Weights of a small GPT-style language model, trained from scratch on English Wikipedia: MLP 256 GELU, LayerNorm before each block.
Each number is 500 + 40 x the weight over its row's rms, rounded and kept within 0 to 999. Layers, rows and columns count from 0. Numbers have three digits each. The size before them is the row's rms in percent of the matrix's.

# layer 9 MLP up, 256x128, rms 0.0768, rows 157-206, columns 64-127
094:534508507499574505447488456560445515488481522475472517481521459473488522583444492551480480449484527518472485456458477413528593535529450566515534475443508535527419514471491522504446464536566501
111:532419560533473449454564491511479471541550537538477467482505537444454453496540410508425456484497534466502544477464540544393491503455527518470531462491515458511433519435487440499476493514499555
089:502453564481450607556551558516499554532550510529434471528494425442544441593456381474480509558494443507526429452415477499543483510518545468532498511486448525479491525470488523421464468533508485
099:466573467497522510458530487511514474517472476531533499550467505590432563469527492492532523510549525435494510580513488534532488537504505496485523441454503416489481426503580480475483487536431503
107:503549515485529502521512467462499477475459538457516466485482522461468534498488560487556502523466409547497496506494521516520456435567516532560485532538435555495559404451528559500468547540553531
099:520558485489537447543549460447459534552473494501475512494505531485509451598536419494437472449419472457562528439541486483546468505476546519563484456526523525573512467485445547555513426533442531
100:530542519507559509466573536423481480423495516511499595480553480467491485495487566515484503468538481526508384558489484441472520486496540525489515490496530465534486463521531460520495483492517506
104:518502412502537518559508514588577524509511528537496495534512478494517529497498533483456602496579528443553551508505527439509437520511537516442498475446447507444505494471485478555528515477494510
082:446530452500478509495514496491500466521581413427457503494459430510506546523575532491543497488460438542426473467556507489465430454557511551501445518530529544477540482541481503494448547548500526
109:559504522500538478472543527506425510503492465552487489479499475576478485476568467499394479528529451521521510510528528597464483501519636479503522493560441503472541499434486507538508483499468492
107:441493479516503558594553521527467473564565463524482544575569484539442460505459449550490438463553443514470495472424453503487520529530482500442509514563544530502490417494503583502523479500447514
109:527492432494541463492506457483441450553442501501523451549557450548508500494480509457507486480565509466478537464515500497468533455558524508422509568520457457569543489547497434494428443492554469
102:494526486455458408466511469562454528520636495514438501565471455477467521544520570485462524462430501538388469469442545533485498486474489527491501505536520515497476513548447547517381440560533525
103:508484424481442506484554555472500570483492498529491430537539398507516558522469464463534496538566460429474504411543516566505520510517464460623447459554585468519465483512545418521491503531431463
108:526527534593505433476552458521450520432555442507529412458504480456452520552499505526500486498444525505463468449408565476451523460578427558518508510510470495475573463398511482526461515531516537
088:500494509569439477462550466563443501455550494599429484558469418482460451576509490478532510536496448544487471532496477486506451492438487535561569506462549523520452486509482525527548526466472470
104:540610494527484518461471496503503514503543492523422477490518542485552449557483542561452487450462520501576506462462535546501509459505435439477466513510516444465489490536481438484444496504463448
099:519433483477508546594547406443551464432472408489475538523568431499471508585442520493551460539500483499551529483502534600450459449521454470525493509471479497504453468487505487434449458432522489
088:498518478544519455527494497523556531458479472501551498531500547478457523505539450463515466499464469476480523442494495446431541444480493513413482540512500508501575445519494470529500390488493536
098:457607502478522522485545500490497526535548436554509427511450497467435427545498472440557442536581510465494538395561488473502518472480547493513567511516490546507531495491504549501538545448490487
102:538496549497506477541482430501491564463477531487435466501478471529526529572421518483478509544508478432566476546547466561470514578449594534449475529520527488465445446492439532511520461508517477
099:478530496463552478539504495462524608541486477478440426600472491486465514507498432531496481460596531476497522538468430504554549366573434511516571497537475428525482481427469552486494547496544505
104:512459467522548521536556514482435610463470528464427483492486546477505580540476515528464549472509556449557514420427426553479492451475557466563495457505498476432510515550446493488498512505508468
093:487475476492479501475498493508474502421486491508577502533478460549480546516511469477601548517640507474525554547572510474471512519476482467491517513551553528441457482564576441520482525483514520
095:548497478438518439482493542539519516495537492477523470516442551483479469512517482555509511505469449533626504444458530494510490506507487517465477502470513542431509491475526511530470573453474582
102:531504451448494507520540509572578560556511525490523451567462503485479540435469454530560506451526532515476501411463474526473511517550476567444491465501489504566443531484560472519484555544522533
096:485486550527523460490602540433514488536524548493489510495595568511395511494605541553502473499530481523487526436479448499474559452520542515496456508448472470540518530575504517558513418446491488
105:439597509500503476446468471472454508508579540472490440480527498472537504501513491505489542493506475532497450436485515567467552503519447455551532454506498495486453460453438541512531413514480499
106:491443542488514449561558480503501515513540506498411471508530529507541455478446552474391485488487543540538530487524425545457542475467482457549569516490482506489503489471478485552504409558511538
090:528527506488489534566443514480466516529461451564521440506538506477483479495497487569511553450461527428563530522482434433498522495553400410495549522463481473526557516454498534449553456545496570
097:406458528501499491504519511533564474579430526517452437538478553443489538488580519512527481472489534531507480459525574565446542472521523472573516491480536522508500531530533452522504432557469498
103:528527500520514517420535482494491553482516424518558454513514490431471542484489468500530456522557465522511524525435426468499531568494445534470498545457503540556547490506479499537460546431513463
095:607581483465501481500517493447513512493503464584522501518499567481594486484450488521480508532473536526546482497481543471455468533583498482561507424525500477515498421506486533505545557514499479
101:534497422470419486520491512527545503500493547453532492507475565468545406506522466509569520578498516517546449564479507535530523436462498500498523475576569549503579415510548438543446526467435458
098:452516437439470528522525478546496571494529453495485528512492575484572473584383434582494480545409519508456520516442488483459450482499541525565471484591475488519498511484524491490502437621425480
098:500550478485525524525593468505425558534469513553510496490497445449497502575518549513446410549552494510579508479508493509543508502452505495520510501556490520507465497492506530535499562428495532
098:497453514554536542487543536501487496500572488459488460454463494472498477495548525493486454552440524514435494423461441500537603490500584507409410497408411438472503586454529520538448485535519499
090:537409490479467443480553539469472489543466502565555471510551442532498515537487510504487459591481524510540481515464581532474461485512521538488502569593449490461476517491536442532493528494411504
100:485522568516525409501485433547497496407531486472563434516480533534499499493516570439539498545473461487491507544537468482425540563513493508491492471455526497551545488453448513531443411547437478
096:490542539483520429489519502448398516528589522487502453514460529493493502528466540592520447469504582518555488506485499514449517558504488435516501501525577519497503538570492526484473468478538471
092:524460536445550413534553483441510508497509511515553455525508486447417440497501520512514403501495512475611485483472488441495539571524596503500498505490560506516490491492474521470514544471491501
085:440467515534476518433472554493454466504475473479503458546480544528426450453517487523550455551581483496489556557505470462435514512511543483524584524546527558593504467469578515480511526506474447
103:518543497547580488465437525535401532466542539455501542481565500465462441593503498517562457513449474476603405509533526534531524465501539495463455478487491523516503479481553494552476543480542549
097:525503522510579541531472521494492545551489568584560469495433458511540495519444434519494505534585477478515495544546467508469505462457539525535507499434502515501489576433536568511403507483431466
103:502465479448522586413541500467431497480475500539505462455508452519473512532570566533486449547517521417525476461512490584520528546501484470486554496522566472525380436483454501459514493477500522
094:507512532502509479483443501505426452470510476516539468539481532539444458523531550522621475499561438425530487565536519581549480518528485489554541498521587481509498513517541482445524479510520553
095:555483562480547523491468531433541498468520503514484490459585532452417505526507492596512462558549501481469493547519519516523538411504500528525585502454491500474511481437438555499517526446505490
095:479535538475514564470453410483542528439483508491533478496464512559460483535463505462587512508595486507565475472496519540504485521374500527473473440515485480517534441498472516452451604499516493
099:432441452441491502542561488499521561512550556500505504487558567513494510441531533453550467478421494555553461477557540500487523554608497562518527549529466486549465471470448458529537465488524404
097:514485474518533487502513452490453499485530451546496497487435466443506590533492491483568433490522493423555435512489459505548447542558464434570493490511462456449477469518462500523479493519514610
# layer 9 MLP down (transposed), 256x128, rms 0.0767, rows 157-206, columns 64-127
085:469425459484494489530464521522609508529501562538492463529472491493446496508552605476456459527432491461477529540474488523447447450526497475489514476505515545556523492445517492502464530473410485
110:521400450472541518495541524492568508574531483487513463482524517505492459486534474484502500404528497486468556452480497486455454528474424552451474519474511487530585555528418389436493573418484519
089:524546418442549428452414450498494456497473463474536511477535526530497518421546554547498479484516536442444494470461522470553501531522431526466440412502519540461455456501536466435532484439556469
097:533540466535440566531571485493550468492533507462527546511567488578504501461359528448476553454495449453428507486551454536389497481436497512503476468482545552472456521519505468466468517516519510
096:443446537489480497503494515527521458566487499440516549470559505524523499493579554545553556495469512456465526503542481429476445530487524434436422477513540557506445491515594513431428478440490491
110:507476556485493498484513479501514487504498517497458583480465521496478420526540419557499537418528415412514499511431494554517479498478507552491502564489479406537537466563463450493500480474508528
093:555480429526471487432487546513514505558480545521490507543440542497530503511503472512487475557486511519449515497470485493520544574484437428466583392552488557514490511409499471587540501549499492
095:564485506426490559550482507483521534537422488474472435536468543530504459505539412460576483537541495474503543495496505539444505559545452483552506486534498552546532556467478463518483475511493507
087:549494508541472521479521496440448526534414530483479548448473548481431568487450495521450454515431535466535490522468547498496499468450481526528557469517523508498443475491492484527467463449517540
108:499508514549540533499536515478430509458471617498494560469467428534496538502594597480570506465486512421549545434514449558458495474473537468511506450558470505455540493482502505507446491510496518
103:441468449521517429565486512455526442478421485448487474514541533556468522502466503555522589544518522506497419544468572509432487477565481489475587487530476483415490463515497563513428481474500500
111:544523498551519505556512516520501483479473536520503520477540431504516431480457515479443445544585540568511454546501428520494484530472497446515557415450455443488491529522538432480555449473471509
114:429480465462526469440406510598489494467505513483481555500544553565523458506547493577462513477516473526533435523478509479485475487515588453494361487479473488501481541528559444433549472501462588
104:493539510496516543534447419523483530492451518521449496472504485545508473468500501526500492414468553527505461478466455499556557503493451554445472522433511525440466537439550416500491505517452436
098:532530496490469458484421505517480494494543464485556478461556462468446539432467521489481544524529606486427537526538502479527467473435460548460496547466482530487530480453507500553424588528523500
085:573491457458514497548511451414505517484427493413564464518505557529399533521496561497473506547503472521464623541545482503521484532495463390528408509492500561506486484539506513535477519532535520
099:488408500406502505480466495505543507533421505467506528442509471509539534502564544503535469472522465518509527418498523507614435553490510443554587504408426451531544498461553553492507514478546500
104:438509458584503437423432528500395455489587489504487488491499483438505482570533473420457527488549502489538474525535447534526535509503437511535500483463502496491500509500551519535544496557384539
085:492506487468500510479423496473489461558533502481425497496482439478491568451468509480461453529469501521484463502540571517574498499520524520436492486541516400559454534514480549559518492609545514
100:469433554535411399559516531463492535537548500488514484440499565478516506488496522455491426532446472547496482457488471490473566553589474465490522571529486532500444498478549417526546505468536540
112:496515447493511510472498505474515453480486535476539477579479473530505453472494451469612524568588427475529460512482498503476500452464491585557592433500430509521511498428496474449468502563458492
102:559508487523491490510553482499481450454505439561485494445506532496560472423553507538403550499449576464466556481522512503491556495447521490450501568496550465450471548551547546446507435525499525
107:529454522572387514552497455469435540499542460473422469482558512470453546478434503519550480457534471457462576420505505437499515539506561476535495542568505511456516500530511469482516502526568490
081:488445455528429506444504502499531499476488446462620565467438471478475574455464487487529564557514524482484487483511569481518521563454463524503521508486512500577520520472417487468539501488577521
096:473531440548502507483499505432470478549484519512437523488500534464460494503532522528539462501542501516482516488470475548486424526588504543457537614596519486550499485481463493573514532525535524
113:424562486505513556463522544587466517494498546490566516523481556529507501595471541535517464434489445489550515521501437535566402491559487519481549527461420484414523539487493439508572515512485526
092:545502439501568536556423472502509502487489507456556408495503440439437500452489471514515470522578490558566437530420421505519512456441505463507559465509566564526473511483534474520527474513458523
105:481524435531436538481523509470475473566527468601529500527431576425558486548509518508508470556491487487535470474512489466506505494486539437569476560481442481562490507483489523502539491442505464
123:506422502467512474499498539486450510463504454495571523481452495486490550506513587534496442453602482466472575520602485506573548520523457531550512479529553511473541462501458436490528451537563546
092:511487491443463464436511537494466437505545485457541550479504488529418588487457507426500484530514497585434495496605524518523476509451486577498442522545451543452506505579460444563509498482534507
100:605490455506485501474473469472501472520534465447531505551509516547483487462489493542484491520435445481591516496494498472499493489520464476485475457402496462471509463480532488451582481473481529
090:482516497473458514621508452492485528481479513446518518484502551488538357531493453500475507515482477466491493477531455515541543555574505510559449577511460549460555522512505461415457480524444512
091:448503497530491531461442522504447484441493577425499543536526488538489534533517524560516493485549500428469525467482424600535483522431555485461454506492499490526479573503566511416492529520504530
091:467445523478454449488504489507475535562544520471520498495380568553411526544529542453500508520461467466420449509509484484529442522541544566559441421493487431474574523453478548491512551511508539
097:438442445492531537507524474522432449535413498493506589569474546465511455505527456424472518498539530453532429515535481544550549489440441583515502489485477505483488544471500502485540485492434462
104:495450482545503515534481469562520475437517447495443522473510501498543489511505494444503517404472492524433481470434464484515506489572516528492421489487509509475540501525462466468466437544474507
095:517529510524479466510500458532518415486484493522507494499415468551544487477459505466484498482499442506515589524524541460521534485507461502485468462467455499480495517499480527538498532519493521
104:440520483516480453551468524514526500553527495557550579522498542488453387555482601459480495540519542468492493499508478565603538509442538481539504536501492490449447576508494537498427493468484504
099:486484564542453469585592577513522473470550467521525553535473468463496523562541515499498509456426480517435556476489461499570495458487525490521500527548508498486459450513490481538499540518526479
093:474515552542465468501404547500482445481392485445480499462488535479565494431552441453460544559428469455439500536544468530546496488508502588485513511559469494522490535472523448502564574571576486
107:553506393427501490531533495497477479474510476542517482532543421484524525442576522404462479480511516537551508537459406528517555451517522453526532417442485450561536512537497461451546519517415500
087:449506571468508487537520432536485544515520516456490501516499526466517542548501539404508470448472491539480448542486490540533466471479493509414478503421451544457461485481422535505503475501530520
099:480469606406438482539436461508481542542590524470497521508521568529488479462558497558503459502456492528533492479445504508511487566543531549477487569506452445480475571491522542520518384498440499
098:485451487541502468483508520460524445421401503518480465507458531526543524478414519506502549494474533523528534480509534442478503496523525561555483566483555561526528456467503488485469502548432534
100:498476562461507578575498449561487522500556468490430519490492521491412513471512425527536558491482470523469455467464537433471548474458507539511489540523451470455583497472479576491490524526486504
098:495495499472467510509533528449460392471493559541484489436534460524531471490474485551538444493501417533520498440574434515542467472503485495506491489601574516448499520509498493470541545569469428
094:486435442459481510500462518514479533487495520506486507503515550477524473560546457558433554444488532444551485392457529501491491486537502553534501539586448490466513576502549479486526442490450542
091:560499444492532452503565472545556410562510512468503554507529467473464547539480546561550497520420545450382523516473466411508442545478545436466502503492474457498444456541483514469508459475540524
097:467474565466515548542432497475530585562487551517523517498591536550464517451433491570503494493395504504502484454483508427533514496474518532488496582450519463546486536434514496477495473521544439
103:514495529504472517370479479450534488471563453502510504530447566491511490521486572482469553533498536491555501566512538445456509502530520484455466529562488426499551455499419500455476544474517565